config.toml
d_model = 96
head_dim = 32
norm = "rmsnorm"
rope_fraction = 0.25
attn_scale = 0.177
init_std_o = 0.0114
init_out_by_depth = true
lr = 0.0126
schedule = "wsd"
decay_shape = "linear"
batch_tokens = [8192, 16384]
doc_mask = true
dataset = "wikipedia_en"
Each number is 128 + 24 x the weight over its row's rms, rounded and kept within 0 to 255. Layers, rows and columns count from 0. Numbers have three digits each. The size before them is the row's rms in percent of the matrix's.

# layer 4 MLP gate, 384x96, rms 0.336, rows 266-359, columns 48-95
103:147098131130114112159155123127098083157102124136127113120141142069176125160126131095120124126122172173133099143162124111121110155133138100093169
101:106127165129123126106097108131126116159170129110076106147106107154116140111115134123107146133121130128111105122159148114113150087120121118127109
100:127093156114136115167146100122159115134158143137082137094154129106143120133141143146113140101129162133138135169126081096144091146148109125131106
102:090102107112122107105107132152128154162088103114119107077103116131113092141128113117133084091102118156106141114079126140096100122127088116103115
099:149130141144158143161146107121104111145142152118115112147174138145135099138124145124168162122129130098122098098167107153133078144124105121115076
105:081109116112141123145153118148113149139151108148161145114091117137139167133117135143169155132162136145112126079165105103160120131172162128103138
114:141139147167132155163129130175118073139156109099097173130123142146177157089177140134125135125125131151132141146114117138118160150185136116122126
098:101149088132134109101141129118127147144119099148108110141126116136107099142116167153164076163060079128125138137108136142092099113081130132103114
100:163171137112126131152124129105106154142104067072126111163094104152151117084156106123132107133100138132153126140140091107107107137116153133099100
102:094138099130080118114097144152093155146139121143158116147186139150173163103158108131141107113166132145119133144140136127112108149128127114112114
105:128115134114115136121122115141154111157054103152111124099091123131156115150113114100113155128122139160143094143118155151135088164160141113102085
103:108109157097164101116115116141148135085094164103132122155130137107132171113137125153178109134128123167136150148117149129121138112144109139113134
106:161123159158118081150113096118113135133123161148128130098093174133166119133094142142128135135102147122130099141110159096131152117128105129136116
095:131133150099128098103172102100155084118142159170104127142124115110132103142085118143112099091104100134084119125094130115143141130104106120104126
093:119123149095156172139148142134129118151126120098095107129136080125155119131125092163120086109087143139140139127178107178137115134131124114120104
103:134111147121108141107152111097142122180091134146127167106119123148167166129090132126152164124138157141135127096126137114124108119133128149137137
094:101116152096131103108141115131112126100116098114133157140109091077138114136111099116100092130145158133111130150139127147160129142111109097142127
105:123141114133114144094091114132138162133110118158131145134115104104112079133110149082116119137118165120104139171104135109087165115076175090053126
100:107129127100133125116127075102125131150075126078119126097121127126122114141118155112134114165112122137092159173134113162129129102110107133187119
100:122087173110144140126127137133148145133084112162160106148097164099145143106117146128139142133127149151138132103187125141119150122140173132162131
105:105167135133152123136128114133099133078141081163126123162124115126119084133125158143149121147166133140117102128121149153070108168148157103142152
105:154131125137144162165135158198134134083153098129119150143143104163159149137115123142140148103109137138147121127111122164135109126115176089125101
105:132130178174104109132136174104183100148115104130107106158117085131122083107091128093124121111149133130125179116100104122094154146125169072147118
108:124153161152091130161108176149111139133130122111111093156119132176081137129153157157137154081128114112132164141143182118138110179105139127075120
098:141123140114077104075130122124133122142116147119073125099137112102090116103084113115113125158110123117112138087130129130087155111160122126127149
095:111141141094118156133107147080084136141154100113126104096174152109073127154130162107129154133162152114157159129142151102131128130109126141132123
107:127124110128102136131122138112102080152097118133132125083160095119104136104114126093094109144102146108118121118100130146127108119130084155117118
100:133091138128143130081160147152124063150112077135130096162133110088126123175122096108101101179143154132149153102140132127092145116093127097123131
097:103160180128124148150181150175105128178144095108136108116104134123103161135161109104144122133113096150126165157059132138094114136110115145102146
099:149139147159150125124159098109121119156164106127119141125097151115097143148093124166150068147156084126124184063099085152129093124128102104142149
095:126123155132077199124109117202142117140127133140117145136092126176090135126173163153143148098133128082088146140133114077119129105155142111164077
102:134125143116108115122104179119126193098130134132132181166120103170120126047085137093109160120138142136081134118087105152156166154131147125079107
105:113140144145168124141157127143074152171099124164155096097122125136102127113141138144117119099160123156115119143133135141100119135104122174149086
103:173141147134132142135109131129146095131117137069131153119134111088105093099132132132160127109146133094146109134133121140069153098129140105159080
103:152140165107149124140163106153108155149118125104132111127096130146144150157139118136178132168126154167146129136163102086108119125138135149123101
091:086119159136095142124117190123130108111175144067169175162098136139095097135136125129116152125148166146128161121147126124110100107142139162179134
097:147120109097107145140104170116146113114138142152133104135108112118088111138058094109086129131078130107091143131102125153169159145116091070101111
106:099145143115143141109120126098131118108121096130139086099114141163147154144107142139118100179096152134102149098132107158116129157063089105131131
095:098098149134158140135125109129120113124147101112129155145126141092118120117100114090131122166149119101124139126151119113107147158115153099116119
097:151102172112139134150110127097156159112138176126120113145148141080129161137135125118125126144076130115152127163164121136094184137141133107110118
096:093076115124107114109121147142110094133118144143075145153112129166105130130091184119129110120125108178136149150176143117162132128113126127137119
091:175138146082117135126177116161112105163133168118162076154109118104128122113091119100119137148109117158142135086130181133140099137121124098135134
099:153162168099141140091134104133109135124136126124138109139135114132184114129111111100135157142137143108069131153131093141149120135130110100089162
111:129150174123107107169141130125144155122107137135142140145076161146108118108167139128177082132119127145087149124139119139085141139114130140083102
102:142130164155171134152111107124122124152107098147117116107119106176115155153129111147112138149097149149163128090142109131039096141148076137109147
102:139141154146114118146147132117097129155111118172103106138128157176120149092103106082095141106143067136124108135145157123094123154082156124123115
097:081114154119167128140072136101151106153098123121116154128173133107156113119136102120097151149152154099125119109134150108163158151114169110128112
099:135180151137113115160096120121162173144137143113130097101111151075130099144128112093128125145148098120161165108135110096122175115164077088098137
092:110132093170143134161146129098111089133113100140092133128124111133085133119118134179145186147105133142114109133116115174113097136127148122111110
096:142152159155105166156137144131129139099126150158112127107166126164161102045151145133167114091129082109129116136086106135094132118101092126100139
102:123150115131139170103094119133133135085147148117113154166130109140099117128160166112152150160134126121117140110100145127115161105111128098159156
093:123138156129156147119137122150086164134106119130132121158126125152148138110138106107122079136128141069148135144145104096100154135111102123148154
091:111170189114101134158148135109143143175096089172121148165155145139151128141127116162127124134139069132126170116104175149125124130105127132082106
100:127082065150121126153076106131160105139115153170163145128155113081137082131136104141149127088128123134087097129142139124152145116137161108136140
103:178127122149134150129149100127116137175142096095100150134132126089170125150137113151126152140045106131146133142140159122107138154145113157116105
107:099097141131132113147148174110097126146139121133154146160116142155149105115099118101161160153127101145124122145130140112161091168145135130130138
099:121158142099089118151118170114158145077065101128151108087118162131153139095123150166125134150133099106120129114122151141139128155123172111078118
101:137129147199164147124100107113109151137078164176118132137111160151087132124142092136125142136137140129155157112144130085111096133130118098120113
101:128132132114167118076150131105141084147145122108118128133102119126110149140107127168147116124171172142116130103135134118130092102095150081129125
099:164135140145120088097151138160104107128139120122117154170110114170132122096123126128082101155120156109130127120147129093146174135148109096157115
094:112116127094142140159130164093103118122143127104126153125129127118144128141110100166110113104134145086138147146111104117115105146085145123112096
097:078113116109144122137115160130127095116160143123139120164126136111119115158134138135120110110133127132148089108094081101104115142136172120117089
094:153168115108141137170132103082095126154129144181170109106103101132089126118086118161123159105141124148095144107097115129128133121131138114128163
105:125148154157154149105119108107145103162134111109126124132133169151085125150089125147176152077095093089135167170136108133184148111132108112156133
101:104159141111124146081122116119198120152131106171117145130161102113118164155115118156130126101108157145127113123104121127117092106164148122103122
109:136147153121093113100080107098106140148161177121171129111108104144124126142132130149122097141117124118104124128129128156130084091110115136149090
095:151127132082115183137077098129118135125172133117129114096131103116140108115119162090090140188155172083097112109128118112079152126132120099136140
095:110165182099129149130148123137124153177152147123155139127120136147080150136150119145091106085133175130144130109086117145089127131074078142134119
103:154103147168118167146101107069117095163131137111147142147112135132089125095145095132113117130116089135136101084108142125116114132098144120107132
095:103147160136146144112117137086164118097152123131106147142119127123126082121155179160121164103116103125115120128147157137136144165105107098135111
104:127105119095134160109113105108164099110155163125075147102165138121129155136140110139119161175127121084119140130102159134102133135101122084097142
103:141150124148126091164090106100141134147077153133111125117141086133096116134168107146148140135165145137140156067117122117101156089114119088149138
090:146130117130139140135077113154155169143137123148161157150159132147141141143086117095087112123112115123166121111091120108118101113136072170121113
104:132085142106095183121176136137127169115131084153122156090107128085130165095109149140119139105108136146126140131132106118160131142141107125116092
104:140136117116156116132150147130137136133145092176111130133083104109204130136090132135156130070071158134104161120139149101129146118158131094098129
093:149139126157140144128148117141083135141118128115120153159149160113114112133118115135145095120100129162107142096166110150131112074109140153131135
091:122126127104127156135153140124121160083112138096154100150131121155105116121141104160117088138142148125106172164110108140143139169180135134133123
099:125141092092182148137151086143131108121086143154126110119145138135103150154139131080130101144137116148139156116116140129125154111095127081132095
097:142144170118116143124120163139165116150124151127136122101204110130130105117112116113115139083175159113140118167163124129108120123146101119119103
100:138180104153090168163121152152122155122121156144099181099155184134143103128130139119117161102121147099160099159137098140082105142178104129121128
099:118091104101134115125135105125133135149165126127126167146134132102118183122152126103125148128131125089094094113125151099087115143117108075169165
095:116134151105118114128127130102146115084158137131142125186136117070121148140121128149136101167101113138143166148169149161091141114132136101149134
087:162110172135124189141120124114184126152153134127126146115137132093129176121151096157110139119108092138123102111157118130117108122110134177172131
103:096131144151131121117128088076142101139119134145105109093184158164114121148146105141121096114143130144104108141152141125104116118156144133107143
099:123142120158106106141110129083110113110103119189159125103130114084134112113154122166140147142124109093113116125090143125110126114089142054138118
101:072127124146185145164095123104139125172115143158089122113146141116105166133130167099138133129105164155106161104083126135172134127118144108101094
093:101121141094111130136072146123153116113171124128114163134158108105154139094100137134155136163162111105112082139124107146122104091155141138082125
099:113145138135122099148131097147098106125167102143122130147096110137142110141083139131130137123142076115106189083117128157115105172088101154125157
096:109126142139152182097116108148114151068142109131114120133131106104118110131107160139158108087109104084177154097108140143140123164150168124153106
097:130122125101153177154131119090124107148106147110154132149114135109117103112143119120112186154149086119143139104161121114148147139087111141128089
103:165119109156144144158086107116119137111145111117098116148107139121075108118096208122116145150133101164098084142105136117119105154159113124167085
092:122116130092119118162135144166146098125159098113098121129116139123103122125082095128104164061132154115079088154156136128128087153139134102103127
105:093092173148168149161139139145105129123134103116186152116085162152108090116129131152148114121151138129144143151092121140164120081168121109093101
099:142147189119127076157127141146135118134122150131162162139084096148098119128137115111126136132115153094137128098145109141119091145119120122108147
# layer 4 MLP up, 384x96, rms 0.357, rows 266-359, columns 48-95
113:121142107142112111109103138106100128144134093182148107132128173116135138115145141091094136088148081167119146102154125090057106110111157129122124
097:158157117143105125148107124153139128093137135092102134136116105123144094131128144139101126097097137145113095120110145112156103107095143097173119
102:128117129163135150148135148123177075128098111094099132134138175129153102134100107154169171129122099145148129158124103091135101138116140085177147
099:145106145122126149137130115170129135194167122102127149078160097160115151138129103133108150129113140130132089127128126153102075076125089147115083
104:119167134099187146129103114114113119100122136130151096172157114154120107139117129147122074120113123197163135161136174158143138147101118141126143
099:142099111184160135088131124159155116141118108206085155135077108151126095104123134123143123158104120105123155102122133129101093124117129108109152
108:147128128138118166129113115094144109103152131108159114159105141125107134171085142081135091111096142103120116173122149109133118123100097178135133
093:087121130146140126122144129128140133125100117142112181148106168146114199100127120142155097147117100143152130144156153120124118134148176175145140
105:187143146142118115175122155082166111171105166110127143124177123128102102148151127120148117137099096160166139125127111198098143092161136128157121
101:117123149116164119112155119164150082135143176123119158168096135112166153111110139102132124138141098135143120126112152163143148146140112127146139
099:142161133141091134127105160162142148094149145102154156120121140103110140073144131097107133085148138140128136113152122106178101117102099160118116
100:135167140136113155130108121090123126126145115119166117116117126088118126149133177127130098123146162122131129178120114096135124086134134140128121
102:094135116096150091125162145154155137190144130126092112100146133159164090120172105119112139110112096136139135155142144169139166165175168151088081
094:174098103121112128095097095110105148121159182105145115102124173142116096109109145093148138074144109085145151143164135111092139113171146144125127
104:088094100130140133108131076117160140117125123154149132127178146174098096124120166109143147147140118105203110109096158167098157168122115137128112
108:124126123153121130134096117079144164153110166117135133136111152124133141138100134115092114149153125164119167117145162105087102104133135142129096
092:101131144104154081104123152166142144098168104118113131096118099118164138099122136126157126177175129168120134124141136105131072065164126138080134
111:074126169083153140157146137108149139128089099126141116118129121128131142161135149128099167131140064116061133142128159112137146126121031106150105
092:163140114069120110149124142115078116114167139112131131134128135071171136091124116138116182150129139145130123124124171177175136125118105132168161
106:152110102117125132136134119128103144146106156090115130088122150167134108134119116146121094149125123138140158170072103149132145128167133121166135
097:145133153125094159126114116100133114135112175107103121105149128120166146185110175084124168153122115179166153115160143123136122140118132090122128
113:133073145142134108121138116117150124061135125130192156155163102163132139108149174118076099111194107137131138134096141110116103125113129169090106
108:124167115138131119161115149074130120138117122161082088107133132151131111154115178104157140109104147136093166158135086119114158135085163097178141
107:110133154147113106110133122191148152143128131140152151131109130075132122129119177087161123109132125140149162149130139137137092128141166145112115
088:103136093151163144133121116104129096125133166118136108130170108144151148102063106153132125112188151152098113106123076113102086099132096146078143
090:153094087099121144104133100137102140140088156118088154138176117151124135149115154077116125114102146108148136125127139097093162114123137126131163
098:139111121152135128119090077150117174151121146179161124074087136151149113117117124096091124098111134153110126134142135110109116110138156109119121
101:125108155091130088086165126177088084137115119129116108168090153086157114150138144116095147165100125125143106097156130144124133140159124144149145
101:123156155145106090124148142135135146143134154137142149113128114105089145144141103091130145153112112115127124150084084074108166169152110120161151
097:117132100141098120140085141110161124134102110131119158098155099101150107117126114127147143142126127118140088112151149129090123104169099132131167
095:158159104148114142156081164117164113171133153092108105145096109134090115140120122144138094108171124174132108107069122107104126089147134108135110
101:106128127153123118107108124096114164117134094151143144147089118179123136155127146102138117115113096131104189150074165097130163152103132094119083
098:112142120134114118140106154152156141118104107147136152108136121153140134147168123144177127134118162175142146157150141128127137128129168094142133
091:150097098134154104126098124163099154119135158115095154186130149122163112096173128148104121108086150156163142120140110094157117136145121102132163
100:135131141185125140103175109173125122116106132150130188124135139142186112129106097097100128109128123135122107184147098159115101124144103114159176
088:069132138119143171136144123143112112103152135110119151144094139137128154154103112171141130108145193148128126134138174151138171106136121141155129
100:103135146128153122168133090126114131132126125079113138105164144153115143157109128144125191085139137103163108107100099093107115129114107130189153
103:147120147157151102119140125141096101114104117180134111139133131156139042090125150130138180105132141118084120159086149118175122129105093127125108
098:129133077079143157120130130162092130110111152129143125153128106149167129136104126142123115124148106157154157133128105127144123099111157108144117
102:153132123107092110155159139099126126107119128139123131122177090109114115118126148134103145121149103183157155106104135143136087175123174134152143
088:128136128162145103103096140108170133113121164110155110150155143123124142083082143178126132153117131109156096103125102135100124085185134121114121
102:144135121169182119154129153179139110158165111121101142079133121157144132162151134121111085112106103174098097109186144136125163123112138090113147
103:122081144173110151116114102102082124152112073130115110146130142104136133179137156083089130098126163111158110145134099093144113103156119151144126
128:108100125142131139128095123113094108130144104130091135094129084114151141169106144147117092135109117095130114090116138159132088129151111151138156
122:149128159128117111131136096079141104084117151129128130129153138139145066129148118153157105183148099126133152161091123108119161165099136087138157
096:097135150116111137138096163112104093138144109109107136169122119076166131112144118117148109134119141119104103145126174141112120147171120169079150
103:069140152112140092164122124120121103149088108185163135122168138137156128109159118163108154111126151158083108148118121131127104133141151125129104
102:124138157123132125103121095127120120138170118104107095153142143178131146171133145127136142141154106115170145111155110149135142099083107167137134
093:102137090178102139115125109125067119120152121090107147146124123120079125106095144152134132146052133170107136123139158171112137091147117136108122
089:127135178135109094102164093127103112141093105158106117095135154124099114120130123128123094134125140089147111108098101144099110137177083124147111
103:132119131082112127118114112156089146169102132163138140103165111117171152103105134144076119096135119137133092144160144139137127133092139180109139
095:152131157115123123159154165144139103081196125127118171106161133148181158125119135094163136143123118148108125130157150131173152103126171108129110
097:131157161099082101143136156117154112142123129156122131169175155101165141124115108110141123180152077128128148112131124148139133143103137138099116
096:138087098132078157145148172119113142119132126094171126133140117098120128163144141122163093122090123076158132115128132146169149078100128129132124
098:159156098159159143142149116155119111168140140141155155108141136112141116155106071110125149114102111161116133128143135114112136123107092082146099
102:134146125127095090084125144105154122135113094111112146134118129121121148119141146174112149110140067087120136129131146141115089147106124134120104
090:159132139150130122102130099121105142154165166111124128151115148153111127097112112080143151121148153132109080154138142085132099122171120096148091
102:146142164163132153161131163163131134122081140094123154125074075140131135139080136118122164106089173126147145121109106145109137164146110116110129
095:152137113099075133157102132149133170144126150135153144103109114133142153133159110127129160143121124131132131109104135111138075167107112119107164
106:106132102113148167128098121134154145100131134110099135101134167110120123168151120084169137125118128156114161139102127139109117111114174151090105
104:163102102127077163135165099104134145160112118157141163131167109120116098144136092145151131131111121089131136152123132142092126123120141161146131
094:101101141138139177113124135090130174085121119150115121147121159106171086136131139116132127123113109107165149092132097164146147135109163115070151
085:143111136129157143108096127109113122105130100172135107112055092131100087136082136098155162123102151112124135114084154143112128131122125099116109
098:147154191164173092133146159146133144110089093161135144199137135113142184133126108145115149141117137131144155123106132144119110149133120162124146
094:123122112117078126122167080104137105128165088188123136148099125124122109168112120150150131153157129107114100127120115092123151101150106130115104
104:120107102142132125131148109145153119129105105171076104159155153129135130102121137105106167092135144153147123119133124107113174162131118108111160
091:124129100136166087174121132101134121159079110142127144162122134118104112124095118166164126100091126159145137079153141114133146116162129146155099
106:145138131119096090152103125115128096095071119110143107098133102137096103131147088122123117129134116134127150145185111101140172111111117110127132
102:142158141128070131125095100112073117117113166094113121136151145192108147109146133121115134154120164166135132128142081101090129162162114108089118
096:106126108158142111125146106153117177106133103126145147141081128118134123097148144141124112163156173142196162127128092106132107144097110094150178
108:160163156178122075159081116109148097146119140125129145177104145150135121082083148126124127130132157125115152076143125123087093119137129148144151
097:125140110174093121151130145112117096122140143132104132127121117134149129147199145136161140102167147121130155099139104119042137134134124122159120
088:100134107108137135151123137106143143139109114142190095124151149080155152122108089132092119116133117131116158142125123125151088115112119127158111
105:155144135118176137105144147105139154087130126156151100148130125130150141148146130116139111142102160081167148112129100122109132183098118139117146
106:111137104124116142114091063116142120144108147156137151114115126152127128165110087139104129141099109097158121100148144141102119109084140189090119
105:131119153096142145124141158147102105128134148069132141138178217078129167145127109144148163106107138106149119117103109115133127077134126129189144
092:152144114124156110150113158152114087184136101084112132105140149083144110158119144126108138112169181164096156134144103161142127121158166129138153
110:088121148153159113141143133137151191142156135109084097156134123150124163122113139135126170102126084141141140115198107118166150108158138127120158
100:106157154111151112137080142134187144140151137132097173143148110113117148146121168122102143119150140113188147125160143072112148146157129149078111
099:146158086159111137123132107100103159126112148154120171093128130137181095132115146169109096132119158102138114185150118160105144166142140150106133
102:133091138131094137130111139106132108108144050080142134107124136091114087092101134121148150150136065114116104151114117099165158092137139140118140
098:116159121085117155118139136148141142151089115157124106112151137136148136166098143121119143155120133167055101157105145134136133100142122094138108
089:093148057121134089129158124139088105099121133106119111153094108181110075125123149113174117113144161124117140152092137139136153122161119102089102
092:111122156152130128128067124099108138127112135126113108097163112148136134117132077156173117179157096122157120151151135155155120084138138125137090
100:131126142127106137094142158146126105132170135103152142160106136113124138129123154094178123096141134099164171105147113119132146150133180129167113
104:113147163078108166113136125131147109124120158091182076102129171144120100139147131114125095128143086094158150156114127151154128144151162111119140
100:163151166152137101083160102138106145130126111092124120189147140112168098140100117112086114135096122137096162139126163134145101140127153150113138
094:148110122183099110120133159119124142154126121130141120129102104101120091134141129094123171140099150150124123150097140101065145123129117099102127
095:092130118127142122172105076104137119110110114160155123142162136128100134144147198131169133150092117092132173128106138079125132104117127134103119
095:147139127175122121114117162134126150124131153153132133106127129134134188127109109125163082082127152132107139160077171156148074134113135127128164
105:159147138146152161100131100156107134117115133120098145150115103154118115083140147156115112152117134148098152173152150135134144142191161133135135
086:120110105102108151154142086151140111133121087088125124130118137135100109141094100105116123080168139098094078147157137123122088118076128088151137
109:096152115120129122115099138152126137107100108157102077126140131136152192112133126077124127101123163155116122101165126123144104175141118123156135
100:063111141161110125059079118124144147100112139144119132150137084121139138130121134110100081139113081172137127121159136119141113117140140096154108
# layer 4 MLP down (transposed), 384x96, rms 0.114, rows 266-359, columns 48-95
104:096129121102109129082126137133134077126156118098059108138105138115124098140089106125156133132100148114136097142156124112127114152161146129149141
099:158148131134116108154087117141145175120113101158136097147133146161173136161089117123055110115072110127144080122099112091138155168103089114110117
102:140120116137107121178132115142164120160093169151102100098138149094131146110128114138105096136079102101093164128134124133204091146132123180136096
102:149086179160155116112115146122156106094171130144138128117164131139125165086118125135146157128111175112133188170109127160126121157153128114114153
105:127148116096112132119182119115123148094112128119113188105113132101107183142093141123116146134162128141152128131095132116071137130145177099108141
097:152131130098170093161184113088176122138145134141142133121157128118142113128136137169109130160143098143148110129155176105123191135114095150146150
116:125121147162152151149147140140067150131126150128073126156127162094134100137125137155204162072122160127110136082161137112147142130123120127101154
097:200128137121108151072084124084135122090115146143132098141135142131125126155126132149140168137096114116137105152162120125141087130109155137151121
105:110105108156115134114168100143156100119147111134126122093120110130127125161141146115123143135131119069096129118146152124078110091106096095153111
096:160123160137150150146161105105123103115107114162086118115128102145078108162097117105108152130118126164190118122111116118126106167161125081160094
094:096086131151139125127115138115103130148156123161120154130098065112124113108092101128131112075152151144101123085122128126156087140141154070133101
104:151149131123128123127156109145123147147117139130093065109127089141098096133141069110140113098074106143143135149098104130140146148105140152168088
095:100111115094135131062113132140114083158142132121097126112120129111097186111115120135131146103129174092121123141138159153094110141082100083142129
098:134139106087172130088138147126156160120139125164122146131130152131117137163133128125138132119139149155140130124159099167113085121118141155131105
104:150087155116119129119120116147149148121081115117152106128158111128121135128116127126148075144129086160116141157131192151125166122111140091102093
103:090091154136132120100082129146090110156166137151098117155131110123142160119087098137126152115170138118122101164143097131157140142107114112099114
099:113152123114143158157112092128117095164130159137150129119133127119111129066120143082114119126134125105127128118153118095182112152137104105135135
111:114153120158123105132098151130107155180137134138102131136145112127140178171159129097153101117118105158100163114119114145142098146150121063105146
096:148132098153123128131143124086153091115122121135135105144129143132160171131134119118140131125078084103121131132125120154118170170129095189127173
108:149103159150111144099138125117147157129146086150145134126130117114135113126166088101126153152151148101102133076158142152133082105095109124131100
094:109143177134131134098134134166150103106120139129071128114120147120110149105126118095119130112159162116095133102172143120135140140122119150125104
112:132116115093090139145153141145133102145123154127132125138094138132110119112117132108147115138159137122134125106102116079157184161124169141199127
107:135140097156127135144120143114104139100114107117136112133119107110141151148166127053127099126141105094145070155069122136152111135153133143110125
104:127105159126161116110159101112139172141162153143131104063114105150102137152153119091120168125117160136126135152113141095120141153112117165120139
090:102187156113121120143144154143142127139088158101088105152119076141152117119122147159097163172157155133124139134102094126090149143180107147123133
091:105125118123136156114158174123099114147125149097118075073128150118086167146130140087101114096115106142112110103123157144113119108106091166103133
093:108131113133143143124134198122129099116145116165114163111129108114106138118153170104146084124099124167091111127102118165116135094136101138149118
101:148155127175069137136071124110114127128111082116102155151141133146147123159134103106163130108115175174132144143067114134106143103149116170156117
101:131119132154117112173114158116110146144153107119123134135090133137172090083131087132134137100081114120153149160121168142183156133128117107144139
108:135104125147105119137155130130100153138101143129110136148143154095092135139120121139129099175131106095138165141144102123107089133167099110164098
094:103157160115166122154127110141136118109129158115157112124157124153174147145123141117128143164087110101120154169142135190150152146140095158092111
099:146137134115107118139123118081148145138127139164120088116175133144127139086118116168132120119221154086119112129142154093105116148152117163157121
099:133152157147097112123152114086082142118109107104146110098135156125143156105120067139138108141124125108117159134106137150068142149144087159116124
093:116122092123156126125140102104145145142094144107119108132144116067103146105116164115164150103114122122105148143076151111095151136114128146156121
097:134106146126136128133117129084107074159112097123160079130134149114118129150127143096114073106115131144072172152094141148111107119119126129105107
084:111110088144105072173142130087146123133120130114160107147116159125122116099143125146096160156109135145152163167192139116121126121103131151162116
097:164117133136143169150137084116089111146148098111125134114173139155118100169161126115113138108142145117108119111148134127141099140143124127089121
104:095158085134131178140109147151117096146154148107112139134127096084109128126105141095092144129117117149128153147112114140095142083108194132127153
097:104097138078117126107120098134134119136105102127131174145128166124132146107128109149163107132131175161123149051178142131103162128128126119119083
095:104121123145160141106112148139102105113120134135148134115102119122116128135090160088124125152129093163112122141161130124156135123147075103128117
093:123123102125142145146122119137096084109165136128124157142110173171106098122134137100133112128075129139067122120102145149095118125105093119102112
110:185071148164110086127117106106170126136121160164143134154056134125118132127107148086099123129107147122164120146120152140118150142113137170136125
105:119173135113147109142120111103158130090145133132158148120133135123121128101096135171107130121137135143107137132131093119105121174105137183099122
113:142142142129133109124167092121109136109119127084100145118148160134123096196143099150168173165103098076122105133133163130102088112155116135103136
115:122122108124117077164145120126148144181126150153175109136097149148151135127098143093117076141149176121119106135171127135165154116151184115086134
094:136149125152118136164144093094132111138126124169153150098144091165179111154108138094128158149092088118150113139160126137142117164100139098163110
096:095154139137163093125113145142124124132093178108139140127130102158115094165122138140118145104126097102136071097127179123110101152102103129131111
101:147176115104074112173114125090127101118102199162116141121150160135159150104077115117116126142120144164125106123120137141131100129186142118147089
087:087128140121143104058140161118125115121163150112110131143116136170123115144128132114070127144157117120119182119068136104154098126138141147146103
096:128079131128129119144115131101128122168159151129178123135133140104182147075110117151090109146115117141094142161136153134171159103091138123140102
102:124098106111147128134162086143167139097157161127135119139132146184112123137139118141182182121089139126150143110127143140147136104143137115113132
096:128110162108061116159105126126103128121128105121143140138110122141171139151123161164145128127124099162116168117131123153130110133163130117119076
092:154182159112117152139101138079139126136172111125116105159166138111176143154127142140131108129154124136101107153132148078142134087128138154177159
094:135117163154134120107140108110155140153160131157118164110133129122147153122107166132122100177086127145154153148096109173088142104140152101144089
096:143120076157128172107082147138111103127154125117098139123149161124114109112090117090086104106156122091166126120110103107130106129122126127101162
103:129107167103143137161134108132096144104093127119145091134106195129116145137147141142120093158103108126138108126069132124127123142163158131134165
093:097137165119120164113146175165120130119112122130145103139125115125130124126142148131106091123106157141090150068104153171101151140101114144154143
105:095129119097168113094141129100064099125130150096150116106130114118168100092156149147127125129184147121135145175106120137109087113134141161139116
095:141120127134099153131108122139132123158078123172103084161092145133179102144127132111107145139136109131157111129084133115130150102123142153139108
101:136124138076115130145131084106086167159132152176114141156105123138152129136128107122126140170097123131070127148080095159090151161110143103129136
104:111133149118099139108131133112132128167134105153144162155149161153109116127158187090133106111092144127130151141149138126084144153096101096104122
103:080127151132112145137119157146115119173114169120123098159150120131095191127103122091122098126150096166138103093082085114107097105149108146104154
087:120163150119121104140111179113128130126126110091092167141108135158085141113165105117153153092124109109151107155124171116124137151163158145097159
097:136146167120151100114146126117077133128100159136189102115175112140106134126122078120118103111115128094157125118103170093116124130138077148148134
096:133152084106129116166147131068155169138086116135151117097134096141129134158144108159089131134111096152135158132131133149150137108136174142158178
091:156081147112143162137116105170118099148104123161102138150099177151102113144120111139138151117103108117139125151139150167108105132136109045128140
090:132151162111127188093098138121080118140143151108120154113076109082126138121133151088122123089127160110156154114106098116114162122095108084143088
105:100159142188123125145125140126094115087122156124103081151120075152161109117141099109128128143120132110114109116137105112101153146166100104120125
110:057166082139097121138121115118094125137148144171130128118095136143098142149148159117102143096142126150108134164111139107114103107114129126117165
092:145133121138137128127097095149107149173134175095115135122128093124077069112114098172138148136081151141130127109155146139173183111104109101137108
099:139112149151094113177161155133111130117128112146167124140116115110134110178123109182129123088123132176133139145143072137107164112116078101140131
097:131123108122137119166141160154131158135119139099123101104147097106185144131127145081101071108120155147148111127159145124113077134150126161139173
086:125119085167098107132106115169144137140119119161105104170152143173102125133114130129145136154137139104143099116123102152136107143176105153136112
096:137134141147120120153143109116125095094127156105182135134139111088096139129125113081090153127159107185127141147136142144140080120113097163079110
105:099181140129113159129160121115080179109149100160124134131162099121073085092133123124105114170150078158117124109139116119111150127160133114136109
098:141120151114113108078101143124112094136093081139144085126138132088103110081106132169121112131124073118106115130143129131174122135113117153160126
095:129126141118154143117142112117092126110153134104114169121105141191108149082130104141173144126123155120149152071148098119106161166092137156134138
106:094141156118108173166165149148130097143072153133160104116160081122130086110102182121142176138121136113137157149129100135132132119137164196121163
102:064117110153120092105134148146124166149129148105117108113138099139092096136143103120114097135112174112114139115146074165147139145124097132135162
101:123172084178108120168089107125145108144118163125124118112148095086164113132135126124107133160116085176114172147188140136141119111118128135105142
096:171122132139139115168126138134167143105146145109136123084125127154132145145142164119158053139103151151111104111134126142101163110132116088119166
092:125122129109141124123195136145108134144151155123123133091067128164121132114118122108130159106095171106169087163096105100140125145093154117143151
088:135126114099111125144127119135152072128119151166110126136130151142103134158093073125077158119109172131103118125081111132110173136176135113118145
093:119157127134066145120150106108158132099173139116117126129128128137105106161114169108124153169090140153156148104133088112092095176146140179145127
096:173135122116091163141139107162138103134145145118124097151130116140099125148133166119088125084126154127095088144136143110094096142148135135120121
101:140176122151148152087156116107132090093116132161149116136125127194131105138142169148138071113199139156121138125143132099144150132178140112128140
100:158112111089112138095093147108102117111131111130129129075089155141152126139147123142118118125105100112090080168127119124118134161094139147191104
100:131135099125121105162125103100095165127137130102150152110156114140135112106122120093169162140075166093150148100152139143138153126106186147120107
095:146147097121142144152122137167103138131112153104110156134100142153140189098083100111132087135127146168134089137118150116118098164151123115126096
095:136082129105127110160167129154125122095118097138103084187113092110142090164080120157139117114171105146119179098098126157133106139104108088142154
102:096104119117140127097118122167145140104100097108103127163143131162118086095131119140104126134202099134112122104167135138121121134116107105113102
090:168128111111110100127156141138130141133175146152134113096130178131116137102100183122143125127130141143116154137163120189099170114173083147154148
104:115139080098081133132109115119153141151136118136104156050133117139078110155122157133131078070115125131115130081127114162073139141129122134134102
106:140136136145111075153135128206152124130123129120136150111093102104085113102088106116094158118110139111118139130127135090102099123135152131149112